Weights of a small transformer language model: 2 heads of 64 (1 for keys and values), 158M tokens.
Each number is 500 + 25 x the weight over the matrix's rms, rounded and kept within 0 to 999. Layers, rows and columns count from 0. Numbers have three digits each.

# layer 5 attention key, 64x160, rms 0.153, rows 0-63, columns 0-31
509498481503492492469515477516473487513484510489513484521481518515509456491503506527482533471498
463501536473527495545523503473504503500532484483509496496463504484513535498517503486476484516504
503462502574460472496484521510503492476490503492499526465513494488513500501513485506510517505497
499451498533462515482479540495551474495488511516479463478484487521483509463512534512465503499496
463540512441513513479477422499465533517549535513486489510479540494527495499505510511480462504480
542484492488516488450492486508492515512499513456534484499502514492451471498499484517544499526501
512502497533504487506468478485483501550494529500489557523473496510483475526476477537476511500535
478478541515528464509503489517490519506516485502491499495465501513504521490514531472551525478489
546494540492465491504478507448513505508481500530518476492476483493480537492541533475531507531499
496501535467484512471503505514503562476510464572536475449523510506505471462482481489498523536487
526501564494491515489499499528511468495470524526549524551492490513495480495490500501500495483476
517545513530519499523463510488529509463476516512500486522499523500458508512471516475515466502492
477468471495486452458507476484509504501515474520480521498472494490469496485497489513487500487471
523475537492463484510471481526487470510500498532506481440545473541476494539506529500519486524501
517500515507502495492485475496490523501509485513477506521493506496497498490490513500483522467523
489500494475508521535513512501466497538528535460492471493486512501504487479503489543486493512490
516490490487483527519477480543555510493502460542525538474513495499482540469495508491505515547489
478514472483525536543491457470443487481490510456486465574489523498510531498559495550508521500505
530474484490439534494478464531510493507489469512482505497512442458457502461489488492492498457545
502515473501490466487512525503488472503504503554469520508531497501511485503485485498550512522466
500503516521541473482501479498484535510482511485502500514533459482520477477477490508495488513504
475536493513492504548524475491504507514521524526482485499504502548541473492478478535502508524459
487490521564536481527488481494472482487524520511490518541476495492561476502509500538487509497547
504509485471517474493531492507448473522467508515466436496540538476519540521506488525516459520547
445505515502491509527503504466473484510503532502471478501470470488551473471473513500500480526508
477531504528556474508525478524495505500520529526520448531455542453530504512490475544497485514484
501534498505526479491533544491490510518498533515515514561534519484521529494500526472507497525473
491562487485530483509518491476489496495505525545493480482509524446471523523457530521541519509497
492505583500495488462516517492503509527567517546505511537486515504502492519485520542498473514512
497513509491505523543542521501491499458522509574482476530460518477495504503517486525508508481473
471490505488523479498547485510513473517477552507497492476473495480485495521512487562459453473474
497514468477504473542521507548531430478530467471503505508502486470519495506493510500518514547494
502515514506488437481462495486482476490495485491474542488510519462485480523465523484457505498485
486513502483520425487521502506471491487494524507518501495562535525513503489468539510473508478521
514496464471473519553458480502515464472492525505488451517482513528517516515489497507474506541496
496499506526508505503525527472492477484502535511535523520474532467517511516517431514459444480515
517511477508500530538524473498483491444507489482494512525537474499518551555480474482513432499507
486443557489519466518502518490530503514463447467518532524451484526456437508478482490520544526535
513482492537510477525523515528464494476485511544510484519461517518494509487500481520502501481481
504471484524533516509551473430481453477530519548489520500510481491491510532462518524527485484492
492504485488517457524546489501507508516469502537431499509506529477488516498558484510509457489453
485507463474510507455494454542569489489505477538510524494482453489470523508425519506518492508460
495478521529494493489521485499503462450485472521499520527480587530456511479488505512484508486483
527497507524503456567512524473515514461536496488515478532504502512542487533528515459487456517509
508466523504488559453495534474543472464493529495507515508529482521496513497510469534460492515491
534477514533521469507477534536501550503508509492505490514454501456478497478516472521495487507507
535492450516485479484497527495484558510511500467478498497505536490495475493499507490494494455514
492516500531477495528477478535506501493479489471529519518488500524534521509495514524499458485550
519467485500483475514443491465476521447473504462463453516477490494503530536482514542503518542454
477513516496534547494488532499497515465485530469498534523506517539429511530479527501507515535517
479530537531492502473526493487529472478523473484507474537535531529525478511449488537495507505532
482475492496452491506505519496488512478473488512494501443464490544450499527505478523506551547486
483545455487461538503521519456511484555526502500540504534471477518484481457483484523497485430491
482460509478530477531535468525523491480516504530487522464501548515480495551462503557445490518498
457477512534506517491501494480503497458530519507484461501462463478528498466530530500512473502431
528504490526510458506487508505494435518505488517481517491508498537531470533504518471467477485510
457496509502537523479537500559498518490533515520452479502508499459468471535503486494537541519518
509458509492475505478485490470530486497547464524538465500504478509487510455505462463476495496512
558523450508504535505476484496502514479565454501465512504487421515531442513476488504485553471506
509510540467513498469489499513505537535491510497510495507465542531478469528443493481498457508525
502471490521477485438510463471477473512445491471473499523535519479469474504531515463445480507448
524498505495514494523473488478537522507498473474509531486466468508490470457513493530486521506478
512529479528483475498537480525513481495472491512502457530533504517552524525544537555517490498538
458517475536524498488516479534482514472463525504443467486467498502496481502469455484484505465502